config = dict(
    head_dim=32,
    norm_eps=1e-05,
    positions='rope',
    init_std_qkv=0.0241,
    lr=0.00765,
)
Each number is 128 + 32 x the weight over the matrix's rms, rounded and kept within 0 to 255. Layers, rows and columns count from 0.

# layer 2 MLP up, 1024x256, rms 0.0332, rows 682-708, columns 128-255
[[127 147 133 142 169 152 129  90  85 134 130 117  94 128 129 146 111 122 147 124 113 141  96  93 156 140 142 150 121 154  96  85 184 146 132 124 143 176 112 129 111 166 136 109 130 129 146  89 155 175 140  89 112 125 115 120 146 149  72  68 127 124 144 147 106 118 126 145 155 106 153 102 119 120  94 120 140 156 179 139  71 140 144 143 109 131 116  89 133  95 139 162 143 133 135 118 143 111 147 139 120 125 144  94 139 145 110 103 113 159  99 152 137 162 120 134 102 157 103 113 109 110  93 149 143 126 162 135]
 [107 126 170 125 137 122 129 120 143 113 139 116 102  90 127  97 105 113 136 147 125 138 153 121 166 130 151 149 140 109 125 126  96 141 129  86 102 140 112  88 133 151 137 126 123 125 138 126 143 129  98 114 124 111 144 149 164 127  84 111 131 102 125 169 118 164  88 104 136 138 127 120 109 133 165 136 140 109 121 138 125 134  97 181 140 140 114 142 130 142 121 139 118 128 134  93 108 114 124 132 153 129 149 128  91 126 123 119 126 112 119 112 110 118  91 180 103 121 148 143 124 125 130 110 135 128 148 131]
 [134 157 110 134 139 122 138 130 101 100 129 103 121 158 168 149 147 139 115 126 131 134 133 112 107 118 147 114 123 162 138 110 125 129 140 120 157 125 165 138 123  96  81 112  95 135 141 116 123 117 139 111 120 138  78 179 146 129 116 157 119 191 106 141  95 153 121 166 158 156 148 114 137  86 149 118 152 146 116 137 108 120 175 172 147 130 143 132 133 136 120 129 160  97 122 185 143 120 151 133 148 126 117 110 111 117  76 149 129 127 114 168 135 113 132 137 123 147 139 107 129 146 138 135 130 107 133 116]
 [122 122 147 147 168 115 143 160 152 142 131 111 102  84 148 118 168  84 123 114 161 110 172 162 149 126 111 132 158 142 174 136 106 100 122 122 141  76 134  89 125 141 136 141 105 122 113 129  94 143  91 113 126 183 136 161 115 170 127 118 160 131 188 111 173 103 131 132 163  88 103 163 106 133 186 116 153 127  64 105 110 119 110 125 142 139  81 164 114 144 109  82  86 126 124 119 147 111 144  94 110 127 136 155  76 185  92 123 165 107 139  82  99 136 155 151 150 129  98 146 132 102 155 122  95 113 152 112]
 [141 150 144 107 152 131 147 105 126 103 106 125 152 130 117 143 160 122  95  98 108  96 133 136 143 122 147 182 137 142 118  94 141 135 112 122 139 143 167 137 131 121 139 118 139 152 182 173 116 202 143 143 129 170 129 120 116 162  98 123 110 111 130 173 103 135 129 159 140 157 129 125 134 166 140 133 201  84 143 129 132 157 101 104 125 145 107 108 114 127 124 176 162 105 132 115 157 131 140 103 138 108 141 128 147 112 134 107 131 119 128  77 130  90 141 139 153 141  86 107 130 109 130  92 186  94 145 133]
 [168 107 133 165 107 101  89 121 115 107  94 109  91 156 106 166 137 120 175 158 111 145  83 170 108 167 163 130 140 151 116 108 123 113 107 108 115 165 111 122 162 107 101  88 138 145 130 144 154 163 125 133 178 132 174 149 132 124  81 145 128 101  91 152  68 123 147 128 111 158 113 121 140 153 121  94 135 139 150 142 125 130 124 116 118 123 104 190 135 136 125 140 116 153 146  90 151 162 160 109 125 178 172 149 132 109 193  94 135 147 126  90  66 118 159 158 117 148  88  97  77 132 112 100 180 100 166 125]
 [165 124 134 108 140 107 136 122 145 128 103 143 120  71  98  92 136 120 136 124 143 127 131  92 162 139 108 162  92 109 131  90 126 113 121  97 119 181 139 140 114 171 141 146 168 136 102 147 162 177 115 125 119 112 135  97 127 150 154 121 142 129 133 156 114 117 110 125 104  93 125 149 103 146  90 150 116 143 148 153 137 135  89 164 162 122 127  88 101 112 101 147 172 118 105  96 133 114 139  68 132 115  78 124 147 148 123 144 161 106 139 110 116  87 127 136 120 129 147 144 154  94 159 110 134 147 138 177]
 [136 106 123 140 126 132 114  98 103 143 117 142 134 119 119 122 132 105 137 127 139 139 152 151 116 143 149 115 130 109 164 123 126 144 165 128 120 149 127 148 145 139 125 185 101 138 133 149  91 151 141 151 165 122 120 105 129 126 114 140 128 155 119 138 147 150 146 141 146 107 146 169 143 144 139 122 129 150 154 108 129 140 112 107 132 130 100 138 139 130 130 105 155 130 149 135 157 113  89 134 140 134 130 118  98 130 107 134  72 165 142 145 143 161 127 123 114 124 126 152 109 103 158 134 117 111 117 144]
 [126 132 153  87 107 164 119  92 141 110 110 139 137 112 128 136  85 148 150 132 146 103 130 176  93 134  97 130 113 126 163 119 112 112 132 108 158 160 115 177  94 118 121 151 152 129 184 160 175 149 167 121  92 139 154 168 170 134 134 105 132 179 111 135  97 118 119 136 123 129 136 119 115 148 112  69 144 135 110  91 137  99 128 160 134 149 135 114 108 146 130 123 104  89 104 147 148 180 129 124 131 168 124 124  91  99 111 125 130 136 126 176 115 114 146 117 159 119 129 132 133 172 185 140 151 108 116 133]
 [  6  86 186  99 192 183 126 133 179 179 154  95 122 191 255  95 180  78  71 109 193  80 101  59 108 129  51 146  70 160 176 103 103  93   0 123 139 136 149 205  50 172 185  79  61 139 151 201 240 240 240  67 149 141 174 112 144 125 177  76 148 174 180  78 127 130 155 135 160  21 107 187 196  84 136  54 145 115  96 139  80 184 112 103  85 161 188 147  60 144 182  98   0  69 146 183 156 137 223 171 136 138  74 181 118 146  72  80  82  86 119 114 118 134  42  50 154 148  75  91 126  69  60 223   0 176  46 100]
 [172 166 214  61 118 138 197  42 148 117 127  93  86 193 184 106 142 162 135 180  99 183  64 147 120  82  51 148  73 131  73 224 163 110 179  94 134 181 133  81 126 213 137 146 160  39  88  74  44 169 117  69 206  77 159 202 161 151 215  98  61 216 242 123 122 209 129 123 125 119 175 139 119 228 112 139 215  65 193 136 201 170  91  38 131 145  80 200 143 109 164 208 104 156  49 152 102 124 113  98 100 111 136  71 122 130 139 115 111 157 135 178  38  83 171 214  99 145  88 120  88   0 203 110  80 153  57 142]
 [106 162  80 164 140 119 134 141 141 146 233 138 154  96  93 111 143 106  97 108 120 128 198 199  58 126 110 118  43 133 102 202 146 174 193 145 104  56 157 135 102 125  64 132 149 155 140 152 135 123 137  82  59 115  58  90 112 201 141  97  63 140 100 112 115 170 152 127 105 145  88 135 166 133 159 186 154 143 125 104 135 161 150  96 142 150 116  62  69 169 120  85 145 123 103 208 116 129 163  94 110 163 161 142 143 119 200 133 138  90 213 131  94 125 110  85 145 151 113 125  74 165 188 132  53  89 183 137]
 [116 126 153 135 102 146 156 105 139  90 134 129  95  87 132 121 103 123  75  94 138 126 121  94 160 121 118 148  98 141 118 135 115 127 114 116 125 127 151 108 121 133 127 149 168 121 127  89 141 136 150 123 103 118 122 113 120 137 115 122 123 106 134 138 131 132 127 160 117 129 100  88 122 155 132  95 141 133 139 121 141 118 115 153 158 137  82 130 122 151 136 142 128 140  93 130  99 126 150  95 127 105 137 139 170 135 135 119 143 161 125 109  90 113 152 176 117 129 130 154 113  80 136  98 174 122 130 154]
 [134 131  95 138 136 144 190  89 136 139 133 132 147 146 106 104 183 114 136 168 107 118 137 146 150 144 132 123 161 113 137 125  58 108 158 118 145 134 128  99 128 165 116 126 147 121 118 126 158 167 119 144 108 153 128 141  89 147 153 129 118 156 142 132 110 104 115 120 117 100 131 174 139  76 145 122 129 117  99 140 174 160  93 153 126 130 132 119 116  96 145 145 152 163 115 101 130 118 123 129 145 127 138 124 131  88 110 150 107 140 197 105 146 100 148 115 142 152 110 165 124  97 145 126 110 141 137 116]
 [139 135 125 133 155 130 129 139 123 126 157 134 110 127 139 131  99 128 135 141 100 154 136 137 166 121 113 133 133 132 148 113 137 122 142  99 129  95 152  98 113 119 132 139  80 123 115 142 142  73 107 140 167 126 120 165 160 115 117 122 130 155 150 110 160 149 148 140 142 110 145 133 129 112  97 116 125 130 144 132 136 139 128 152 153 119  99 195 138 112 136 105 144 103 124 163 120 114 171 106 117 132 134 120  91 131 116 118 121 128 147 125 142 108 122 116 150 145 123 146 142 117 132 134 136 132 181 106]
 [117 163 126 151 167 113 118 117 122  89 108 118 105 120 102 154 121 142 118 133 146 139 131 102 180  95 124 140 152 171 109 107 164 161 113  99 119 158 124 154  87  99 148 112 132 154 108  82 125 124 132 122  66  93 163 151 106 127  97 104 126 168 137 108 140 144 112 193 138 160  98 106 124 146 127 105 148 118 152 146 125 115 165 142 139 144 123 141 124 119 129 163 122 118 122 135 115 141 156 164 129 101 132 104 204 159  84 102 149 112  77  91 123 156 142 135 110 121  88 119  91 102 114 145 134 136  86 139]
 [ 93  98 125 111 138 139 167 123 174 136 135 107 178 120 145 111 131 153 116 117 151 126  94 131 157 109 120 131 141 143 111 152 133 125 122 142 125  96 101 123 118 138 152 138  85 132  77 115 211 101 134 117 119 113 124 102 122  97 142 138 141 102  76 137 135 156 128  99 104  82 104  97 140 145 111 114 143 144 136 114 162 142 159 170 102 148 146  91 107 140 115  86 105 110 129 107 136 113 170 169 172 153 129 148 118 126  86 158 164 186  91 134 133 127 127 154 129 107 145 144 146 154  54 111 132 139  94  86]
 [145  57 142  87 166 108 201 177 135 116 138 130 102  80 136 130  66  28 101 153 111  71 151 104 147 166 148  90  65  69 158  88  56 135 140  65 114 181 113  95 113  32 129 131 113 159 161 120  47 103 130 145  75 143 111  97 219 126 182 156  90 124 140 149  58  91  93 144 117  86  92 133 113  86  71 108   6  86 120  93  59   0  91 117 171 188 109 181 109 171 122 148 105 124  58   0 136 107 166 197  84 197 116 149  70  99  61 165  43 179 165 236 100  72  48 147 169 139 169 123 132 185 157 176  73 119  51  86]
 [ 90 115 133 131 111  66 111 162 117 143 231 110 135  25 115 143  88  63 166 166 167 164  96  97 128 253 106 103 142 159 121 153  61  77 213  80 107 193  73 159  91  40 247 224  64  53 105  88 115 181 131  76  73 146  60  86  38 142  42 122 137  98 137  52 202  92 179 124  89  56 100 112 160 182 125 153  84  84 126  89  94 227  56 118  56 109  53 203 115 206 128 105  96 101 143  99  95 144 120 175  99 207 150  80 142 171 161 160 213 158 123 117  46 135 149 111 113 102  79 175  50 130 146 145 109 161 167 161]
 [152 102  94 139 118 116 138 107 129 119 134 146 148 119 165 127 139 108 123 142 127 106 136 114 118 108 101  99 101 126 144 138 149 163 118 150 145 154 134 143 103 145 123 131 124 113 136 127  89 141 125 155 136  99 128 125 111 140 131 155 119 144 123  94 168 143 131 103 155 115 143 120 137 140  99 143 142 128 115 128 167 127 111 121 139 126 150 168 118 110 110 137 122 139 117 127 144 128 103 134 147 110 117  91 130 132 108 147 135 123 108 115 145 118 131 117 111 138 147 129 121  98 159 108 109 131 112 122]
 [103 161 110 108 151 133 179 109  79 109 171 136 149 114 101 127  98 153 102 149  94 173 122 110 148 128 146 145 118 136  66  83 142 125 138 123 152 148 151  95 121  99 151 130 100 105 103 123 156  98 112  99  88 107 128 124  78 135 140 106 154 170 134 120 103  94 124 154 102 105 121 132 121 134 112 140 108 159 162 123 107 174 132 150 100 105 138  99 145 100 140 113 135 103 135 134 141 163 150 164 163 137 103 122 154 110 108 147 130 164  73 175  87 131 109 115 140 127 114 171 151 134 120 140 135 181 145 141]
 [113 161 108 124 124 161 132 144 152 113 119 116  80 121  98 113 108 149 155 110 143 178 160 117 158 123  97 141  84 170  97 123 120 170 118 103 137 123 128 126 166 132  92 144 160 111 116 112 114  83 130 102 149 110 147 112 136 136 116 112 150  60 155 150 134 192  98 108 133 154 128 109 150 146 137 130 112 127 123 117 101 160 135 142 126 136 163 177 124 138 136 164 136 130  93 121 135 101 142 123 117  69 134 175 165 152 144 101 113 101 120 121 121 119 116 179 101 130 112 139 119 148 133  89 140 145 108 129]
 [114 149 140 118 139 106 103 188 120 135 108 131 109 162 133 117 133 127 128 154 106 175 166 105 129  96 155 128  92 137 125 162 165 107 113 107 150 115 148 119 132 164 163 124 112 131 142 112 117 116 124 132 127 128 117 146  95  93 107 132 120 116 134 136 143 154 129 140 115 128 111 154 142 147 126 156 125 115 134 149 109 146 114  98 148 151 129 133 120 129 111 124 122 140 123 113 134 127 143 147  89 102 142 131 165 100 128 119 125 112 144 116 100 133  96 109 128  97 156 146 112 120  99 124  98 136 155 116]
 [125 138 147  80 103 156 151 107 102 145 107  83 111 114 115  54  81 126 130 102 137 135 176 125 124 111 115 118 109 110  74 100 109 114 170 175 108 194 150 121 167 163 158 103 116 155 136 103 164 145 133 131 102 120 146 106 156 129  97  70 147  93 156 130 151 116 124 158 148 136 116 163 124 113 122 105 142  95 138 126  99 129  90 101 105 146 121 119 107  63 142 152 158  97 148  88 109 120 125 180 145 136 149 134 143 132 114 147  96 121 126 117 137 147  58 123 127 114 137 148 143  84  99 142 153 132 132 138]
 [122 108 166 127  92 128 136  86 122 107 177 119 149 117 118 131 140 133 131 103 105 118 137 137 165 141 115 129 125 159 136 138 147 151 123 118 149 104 127 103 119 115 125 144 148 118 101  85 108 128 171 143 110 112 116 125  90 120 117 143 105 112  93 143  70 127 161 116 140 179 149  93 132 136 117 138 146 148 171 147 135 119 164 143 136 153 144 129 124 135 137 117 112 140 117 155 157 158 124  83 123 123  94 129 153 157 143 113 111 169 106 147 127 136 142 144 110 152 119 124 131 110  76 125 113 126 111  94]
 [172 113 158 150 140 142 153 131 129 136  83 142 109 120 163  68 177  97 137 165 122 122 109  93 174 139 103 111 126 140 125 114 147 113 155  97 113 115  98 175 101 156 110 111 170 107  98 164 159  86 140 140 167 148 215 122 133 137 177 129 118 117 127  98 108  75 118 118 124  87 137  92 122 126 101 115 121 124 152 111 142 118 117 125 116 132 138  96  90  82 135 105 146 152  80 116 115 119 157 146 108 109 147 122 175 174 125 107 148 151 142 110 126  85 154 132 126 112  99  86 169  71 157 119  92 138 126 149]
 [ 62 153 151  90 139 193 117 161  75 153 143 100 129 129  96 122  77  69 127  60  75 126   0  83 198 108 214  93 136  91 144  72 246  80 137 145 112 122 190  68 128 106 133  81  55 197  59  67  63 175 139 105 184  75 105 202 146 123 108  93 104 105 188 145 111 105 147  69  81 108 170 125  95 152 104  91 137 178 180 130 111  94 181 204 178 107 108 124 236 133 122 106 162 150 173 171 202 150 102 101 137 163 200 121 103 111 117 119  15 158 138 133 170  93  58 135 147 185 129 124  88 169  88 132 137 127 237 172]]
# layer 2 MLP down (transposed), 1024x256, rms 0.0155, rows 682-708, columns 128-255
[[181 125 139 113 109 135 143 133 131 131 166 148 123 142 137 101  91 119 154 100 139 125 159 130 151 104 142 132 129 126 168 115 154 136 150 142 166 102 107 136 149 106 147 110 101 103 110 120 129 129 145 154 120 143 162 126 129  94 140 114 116 137 101 127 137  99 139  99  80  97  80 104 142 159 158  99 139 159 161 160 120 132 147 116 128 105 117 139 146 123  82 138 157 134 102 147 124 132  93  92 123 158 110 145 164  78 123  96 120 160 108 160 174 124 140 127 136 102 153  82 125 114 139 121 147 104 161 165]
 [144 169 136 126 133 127 137 136 143 123 111 164 156 121 115 100 135 128 146 131 144 165 114 145 115 134 127 117 140 135 123 148  94 126 137 141 147 109 115 126 117 163 147 122 126 100 110 169 140 152  77 128 141 124 104 131 142 134 146  94 161 127 110 125 117  92 122 140 150 110  93 133 107 115 143 141 162 132 140 143 133 137 110 131 125 125 120 127 115 113 142 159 102 149 117 123 158 143 130 128 108 136 123 104 116 137 136 154 155 160 161 142 115 138 126  81  96 138 149 104 140 102 118 129 159 137 130 119]
 [125 112 141 144 113 111 112 153 142 107 148 109 110 107 140 155 157 143 106 124 123 150 102 150 119 133 135 123 101 107  84 159 120 139 122 116 155 159 124 101  90 134 128 123 100  96 150 138 144 147 136 100 141 161 124 120 123 142 163 116 136 106 129 111 153 107 124 148 120 142 130 126 148 168 157 114 114 142 144 148 138 112 141 139  93 113 144 125 108 130 107 100 126 126 121 136 131 150 137 143 141 148 101 117 158  94 133 166 121 119 125 121 125 140 127 128 135 101  92 112 131 142 138 111 136 154 165 131]
 [145 143 152 136 121 171 113 117 111 120  99 109 107 138 129  93 126 124 125 146 167 143  92 140 113 185  91 130 153 104 161 153 134 104 102  93  84 128 171  76 126 137  97 136 120 137 124 177 120 105 137 145 171 134  53 108 157 142 151 129 137 132 114 140  84 135 208 185 133 161 162 167  77  73 119 153 155 150 142 140 118 135 157 167  89 128 129 133 129 114  72 147 110  98 144 135 147 145 112  72 145  93 149 110 113 156  99 157  99  99 125  85 129 111 155 121 114 188 146 181 125 115 130 135 120  70 156 104]
 [112 123 136 127 136  95 151  95 159 123 155 122 123 115 126 130  89 139 142  68  99  80 166  96 106 138 117 177 109 100 130 177  87 181 130 106 125 122 142 113 111 137  92  80 110 103 120 128 148 168 174 125 152 123  93 149 155  98 146 103 142 128 133 104 137 107 117 132  50 118 130 117 110 132 170 118 116 140 174 127 142 104 122 119 138 146 121 114 126 110 125  94 114 142 122 116 110 161 185 121 110 152 184 145  58 113 150 161  98 120 143 149 116 148 126 122 131 142 142 120 109 140 113 125 151 122 122 154]
 [117 159 118 130 122 117 135 120 112 143 124 155 130 122 180 124  90  95 160 103 107 108 148 127 154 157  69 137 167 110 143 149 121 157 126  94 138 115 144 143 167 185 117 114 119 119 115 126 161 114 162 115 111 147 126 135 149  97 102 109 123 158 147 151  71 132 120 120  63 135  85 152 156  97 165 133 120  76 166 129 119 111 149 152 161 150 129 138 121 114 141 146 107 132 117 110 125 128 143 171 130 163 159 136 102 125 134 119 105 144 164 188 109 112  99 122  86 149 120  99 114 144  91 105 117 100 139 112]
 [135 159 161 157 112 115 134 101 131 173 108 164 147 135 120 116 144 126 172 151 138 118 133  74 125 132  92 153 116 159 141  94 120 126 119 162 139  85 111 121 153 128 161 167 131 137 127 139 123 110 108 117 171  68 124 131  91 125 107 127 117 138 123 119 148  96 146 118 137  94 138 119 112 119 117 121 151 131 132 143 155 137  98 104 174 118 170 132 105 129 151 133 155 125 125 155 136 140 116 137 129 168 137 198 122 109 113 135 103 166 143 122 174 111  95  99 110 171 172 131 123 114 122 131 120 109  96 129]
 [113 141 118 142 129 127 113 124 138 113 120 148 124 103 133 143 141 131 159 132 107 138 141 129 133 140 131 130 116  84 138 120  82 147 124 132 114 112 114 120 122 132 151 111 138 152 151 129  97 109 152 134 100 117 118 135 113 135 165 148 141  86 170 136 121 144 136 149 137 155 135 125 153 131 135 100 114  98 115 126 124 119 170 122 115 120 108  94 130 151 110 124 141 115 170 102 107 155 140 158 131 138 120  94 137 141 103 110 111 117 131 138 129 148 123 120 128 146 131 125 125 140 104 103 133 102 134 116]
 [119 137 160 115 140 146 108 198 123 100 135 115 137 141 123 189 166 158 129  40 112 116 102 116 130 126 124 135 108 133 132 139 134  81 160 123 152 153 152 132  99 164  81  78 149 128 176 183 152 153 142  80 141 125  90 160 109 164 138 123 165 109 145 121 130 110 131 110 138 100 167 138 173 172  74 102  66 125 146 138 142 119 106 122 162 155 111 126  78 124 148 133 149 174 111 121 131 121  98 128 129 129 129 137 122 115 137 156 115 150 121 144 129 175  92 145 149  96 144 117 140 106 151 135 132 137  86 140]
 [125 102 207  81 182 149 110 135  39  77   0 116 107  50   0 143 190  59 189 135  22  74  53  77  87 119 149 179 149 150 179 117  50  99  85  95 125  90  55 152 255 134 178 191  89  98 131 203  67 149  95 145 127 103  89 129 145 115  90 174  84 122  90  74 117 154 146  98 156 110 104 214 188 254 118 121 131 127 220  16 126  83 107 115 140 126  91 229  93  94  81 193 193  78 146 187  86 116 141  97 225  70 146 181 138   0  91 128 121 141  55  30 149 126 161  98  74 159  72  64 137  48  96  95 121 195 175 130]
 [188 197 216 114 153 120 185  82  35  91 109 145  67  93  86  90  80 115 140 153  73 201 170  41 114 181  73  95 228 154 144  30 149 135  87  78 165  41 138 162  72 145  78  82 144  97 147 157 119 104  90  97 139   0  93 180 186 139 143 177 114  78 219 187 144   0 173 122 122  44 145 103 175 244  87 138 145 165 132  99 163 165  63 122 125 149 201  60 104 178 109 129 218 139 105  47 190  70 101  79  92  53 174  91 116 112  93  74 166 117 122 150 145  72 112  54 120  26 152 126 162 155 119 104  62 123 146 230]
 [181 136 223 138 145  42 106 167 142 169 184  33 130 106 136  84 139 153  94 103 169 143 103 158 158 155 125 107 106 111 182 136 134  48 140 153 171 163 126  44 167 130 155 160 136 166 112 125  90 129 122  80 120 118  99 144  74 148 108 163 187 121 145 131 126 145 106 187 158 163 102 156 122 108  64 120 102 114 100 127 108  78 139 175  48 201 126 137 124 163 149 161 150 193  92  78 101 100 119 137 111 154 138 175 107 185  95 129 164 108 125 117  80 174 167 100 170  82 147 176 194 127 163 190 141  61 101 146]
 [127 151 160 132 130 118 133 116 110 113 146 134 112 152 157 133 114 127 124 108 113 128 110 138 128 125 144 165 100 105 107 147 131 113 111 143 143 117 108 144  98 143 135 121  86  94 107 160 140 154 124 111 194  81 123 140 153  96 120  97 137 117 164 133 147  99 127 137  99  65 119 161 112 116  99 157 162 132 133 165 148 123  75 114 115  90 103 129 111  84  97 131 137 124  82 158 157 116 139  91 130  90 142 166 142 101 140 132 168 187 150 148 154 134  92 121 117 141 155 123 125  92 103 114 155 110 112 129]
 [122 130 161 164 150 111 126 163 110 122 121 123 144 105 154  85 166 134 102  96 135 100 125 104 152 139 101 167 130 136 132 159 135 163  97 109 184 119 125 141 113 155 129 128 156 110 163 121 107 122  72 132 134 114  95 113 104 151 132 117 109 131  98 111 151 129 103 175 175  85 115 157 111 160 110 145 144 135 129 153 126  95 129 168 107  85 148 108 164 118 149 128 137 102 124 123 141 144 130 129 129 124 140 112 136 139 115 132 132 126 115 156 136 110 129  81 117 134 123 127 122 140 132  96 143 111 119 106]
 [168 128 148 114 130 107 123 114 153 110 114 146 102 130 138 119 128 129 100 147 142 131 113  92 137 130 122 100 156 156 102 153 130 154 113 116 109 113 130 131 120 156 109 153 139 116 154 131 129 133  76 147 139 160 111 103 141 108 161 130 153 136 134 102 117 106 147 146 170 141 116 126 130 120 129 141 100 133 147 139 146 111 130 134 146 125 142 114 118  96 129 136 110 128 155 151 120 162 143 138 155 129 104 127 139 101 124 126 104 150 133  92 151 138 127 140 123 117 127 107 127 154 107 105 177 107 154 120]
 [151 106 100 101 122 115 146 114 107 124 134  96 150 143 147 148  79 104 151 135 119 152 190 132  97 141 162 122 178 146  95 132 145 175 122 164 137  99 156 140 132 148 117 107 106 126 129 138 145 118 149 152 162 110 129 140 125 118 113 131 116 121 121 166 150  90 106  79  57 145 132 140 138 136 121 123 153 150 138 152 117 147 118 136 134  88 121 140 154 128 113 134 175 106  87 124 134 141 122  69 134 108 143  97 135 114 112 131 116 108 118 162 124 121 119 106 111 120 112 124 131 122 134 165 134 133 149 150]
 [137 158 158 118 143 106 120 125 123 132 110 162 121 157 115 144 142 117 166 159 141 155 117 117 135 140 139 145  86 153  90 117 158 151 162 123 125 114 134 107 107 125 132 186 126 140 148 129 112 120 108 147 112 122 163 126 150 145 114 149 139 154  98 138 151 155 110 128 188 162  97 143 142 120 104 158 152 138 106 136 130 160 115 151 109 128 136 151 142 123 121 132 129 128 120 169 138 163 131 155 126 138  99  72 137 143 128 104 167 121 148 138 138 142 115 115 122 130  87 149 110 114 107 146 130 159 113  89]
 [180  83 115 160  97 219 151  71 138 184  91 151 146 124  62 221 168 123 119 159 158 157 161 131 169  41   0 121 127  78  92  74 119  82 133 143 133  73  87 129  51  96 103 112 150  88 179 116 118 228 100  78 148  78 147 159  63 106 244 138 143 130  79 166 134 101 136  86 197 190 146 156 106 212 167 112 146  63  91  53 203 153 129 132 135  88 111 136 129 134  31 216  87  31 255 121  83 171 137 133 136 187  57 129 141 186  91 180 129 124 114 143 222  98 132 178  84 179 173  67 125 105 106 117 108 114 174 204]
 [161 144 116 140 128 127 134 169 104 182 127 150 104 117 110 137  74  93 130 209 147 233 148 188 196  86  76 102 193  62 179 100 188  79 122 127  81  54 114 101 132  34 187 142 119 119  48 122  87 177 204 102 194 133 131 122 128 114 230 109 195 227 130 243  92 124 103  85 155 158  76 135 106  66  77 205 127  74 183 179 126 234 255 240 112  96   0 179 144 170 120 154 182  68  80 109  90  73 147  65 212  92 146 101 191 182 146  51 194 167  96 172  83 109 199 105  75  98 234  69 158  93 129 163 105  81 144  81]
 [124 111 105 132  93 155 121 150 118 141 118 101 145 108 141 123 118 125 124 163 106 139 130 135 124 165 124 122 137 143 124 106 121 105 120 115 108 136 132 139 165  93 173 134 159 120 162 119 133 164 105 144 103  93 143 126 131 110 108 137 126 101 152 127 134 121 109 139 162 107 135 123 132 115 119 121 102 137 125 138 145 120 123  88 149 150 128 111 114 110 151 103 156 118 114 115 122 130 109 134 146 100 110  96 110 134 124 122 114 112 144  87 113 157 117 138 156 119 142 151 149 135 127 161 127 116 165 116]
 [106  80 158 109 137 131 119 152 133 153 149 149 115 166 148 184 146  74 123 114 104 119 145 116 142  88 100  92  96 152 164 136 153 107 107 127 130 154 147 125  96  69 130 149 115 116 115 107 114  86 141 138 137 168 142 139  85 104 152 182 120 109 103 136 120 103 112 103 146 142 123  74 175 137  83 172 151 173 112 158 104 166 146 176 143  93 132 133 133 187 183 111 149  82 115 131  95 100 130 105 162 156 125 149 141  86 156  64 134 138 122 162 197 117 128 125  92 139 132  78 110 106 105 124 134 157 133 116]
 [ 74 138 132 136 111 138 177 144 105 149 127 132 151 113 127 130 120 115 115 175 132 178 107 127  85 147 137 123 159 133 107 151 118 129 143 148 111 147 144 128 162 131 116 131 114 126 127 128 157 114 124 151 142  80 142 122  89 104 128 128 140 112 121  95 110  97 114 124  83 131 130 121  87  93 165 162 135 145 129 141 137 111 114 133 109 122 128  94 128 117 143 161 119 130  95 124 168 134 136 112 138 127 118 145 109 134  99 159 127 145 147 123 110 162 106 134 106 111 126 149 118 117 158 110 160 148  84 115]
 [130 128 115 131 104 119 145 137 143 150 138 144 135 128 104 101 140 121 141 139 139 127 120 119 131  91 142 122 138 152 114 138 133 160 126 168  99 116 129 149 144 159 130 150 106 135 124 153 136 120 111 140  97 121 149 165 147 146 119 111 104 132 142 135 129 117 130 109 116 124 103 115 129 140 132 142 123 128 128 132 133  97 105 113  89 152 131  96  98 129 129 125 149 157 146 142 109  82 108 154 131 144 121 141  97 119 117 150 147 127 101 111 120 124 156 129 128 137 116 127 130 108 133 152 147 134 115 118]
 [157 147 103 138 142 169 115 125 127 107 130 159 142 152  62 155 114  98 117  94 143 119 148 148 138  70 157 137 161 144 155 111 116  96 163 143 132 103 154 111 156 145 116 120  93 125 138  98 155  91 141 158 125 107 108 110 144 107 131 137  93 103 111 112 139 122 136 124 134 116  96  80 153 182  98 139 136 146  99 120  93 127  97 134  91 108 138 125 128 110 115 177 162  92 145 110 121 104 156 126 151 154 133  90 137 117 157 108 129 178  96 149 150 113 125 118 112 108 140  96 167 127 136 137 101 164 133 138]
 [142 141 110 119 139  90 148 131 147 116 180 117 127 145  97  95 103 136 133 126 102  67 126 109 135 114 112 134 105 138 142 185 122  80  93 107 135 155 113 142 107 131 132 169  93 139  63 123 150 144 107 145 148 130 160 106 129 101  81 121 176 137 133 158 137 159  68 108 108 155 135 152 152 130 132 146 149 141 146 155 118 100 100 110 109 103  76 138 103 128 111 101 126 123  79 138 117 166 129 140 113 147 159 104 118 113 117 130 104 138 141 136 130 109 119 161 144 115 103 127 126  80 127  96 119 104 128 129]
 [126 102 138 119 147 127 145 129 122 135  89 114 150 172 117 140 135 116 169 139 153 152 127 123 120 165 103 141 142 150 172 100 137 140 170 128 143 120 106 128 149 130 118 145 132 109 159 157 126  98 118 129 151 137 178 129  86 125 129 106 127 129  72 130  99  82 194 126 113 107 126 101 108 122 130 177 168 139 109 106 137 136 102  82 157 131 178 163 152 125 155 112 141 106 117 171 111 138 113  96 148 139  95 143 149 127  88 127 159 136 118 138 122 113 126 101 190 136 107 173 131 112 131 109 116 111 122 167]
 [198  64 114 118 132 141 128  47 230  82  93 230 109 122  56  76  56 128 126 142  89  52 149 126 173 182 160 115 145 197 180  55 154 189 123 136  93 137 156 168  48 143 127 154 145 186 153 100 177 136 128 129 105 173 207 148 197 152  55 196  67  64 123  86 172 159  98  22 210 168  89 100  95  75  67  72  86 174 188 165 173 117 111 185 137 152  99 204 167 119 117 133 112 127 124 131 165 172  81 120 134 160 130 129 137  79 100 134  74 157 146 114 143 118 117 131 152 160 109 104 103 115 122 121 155 191 178 173]]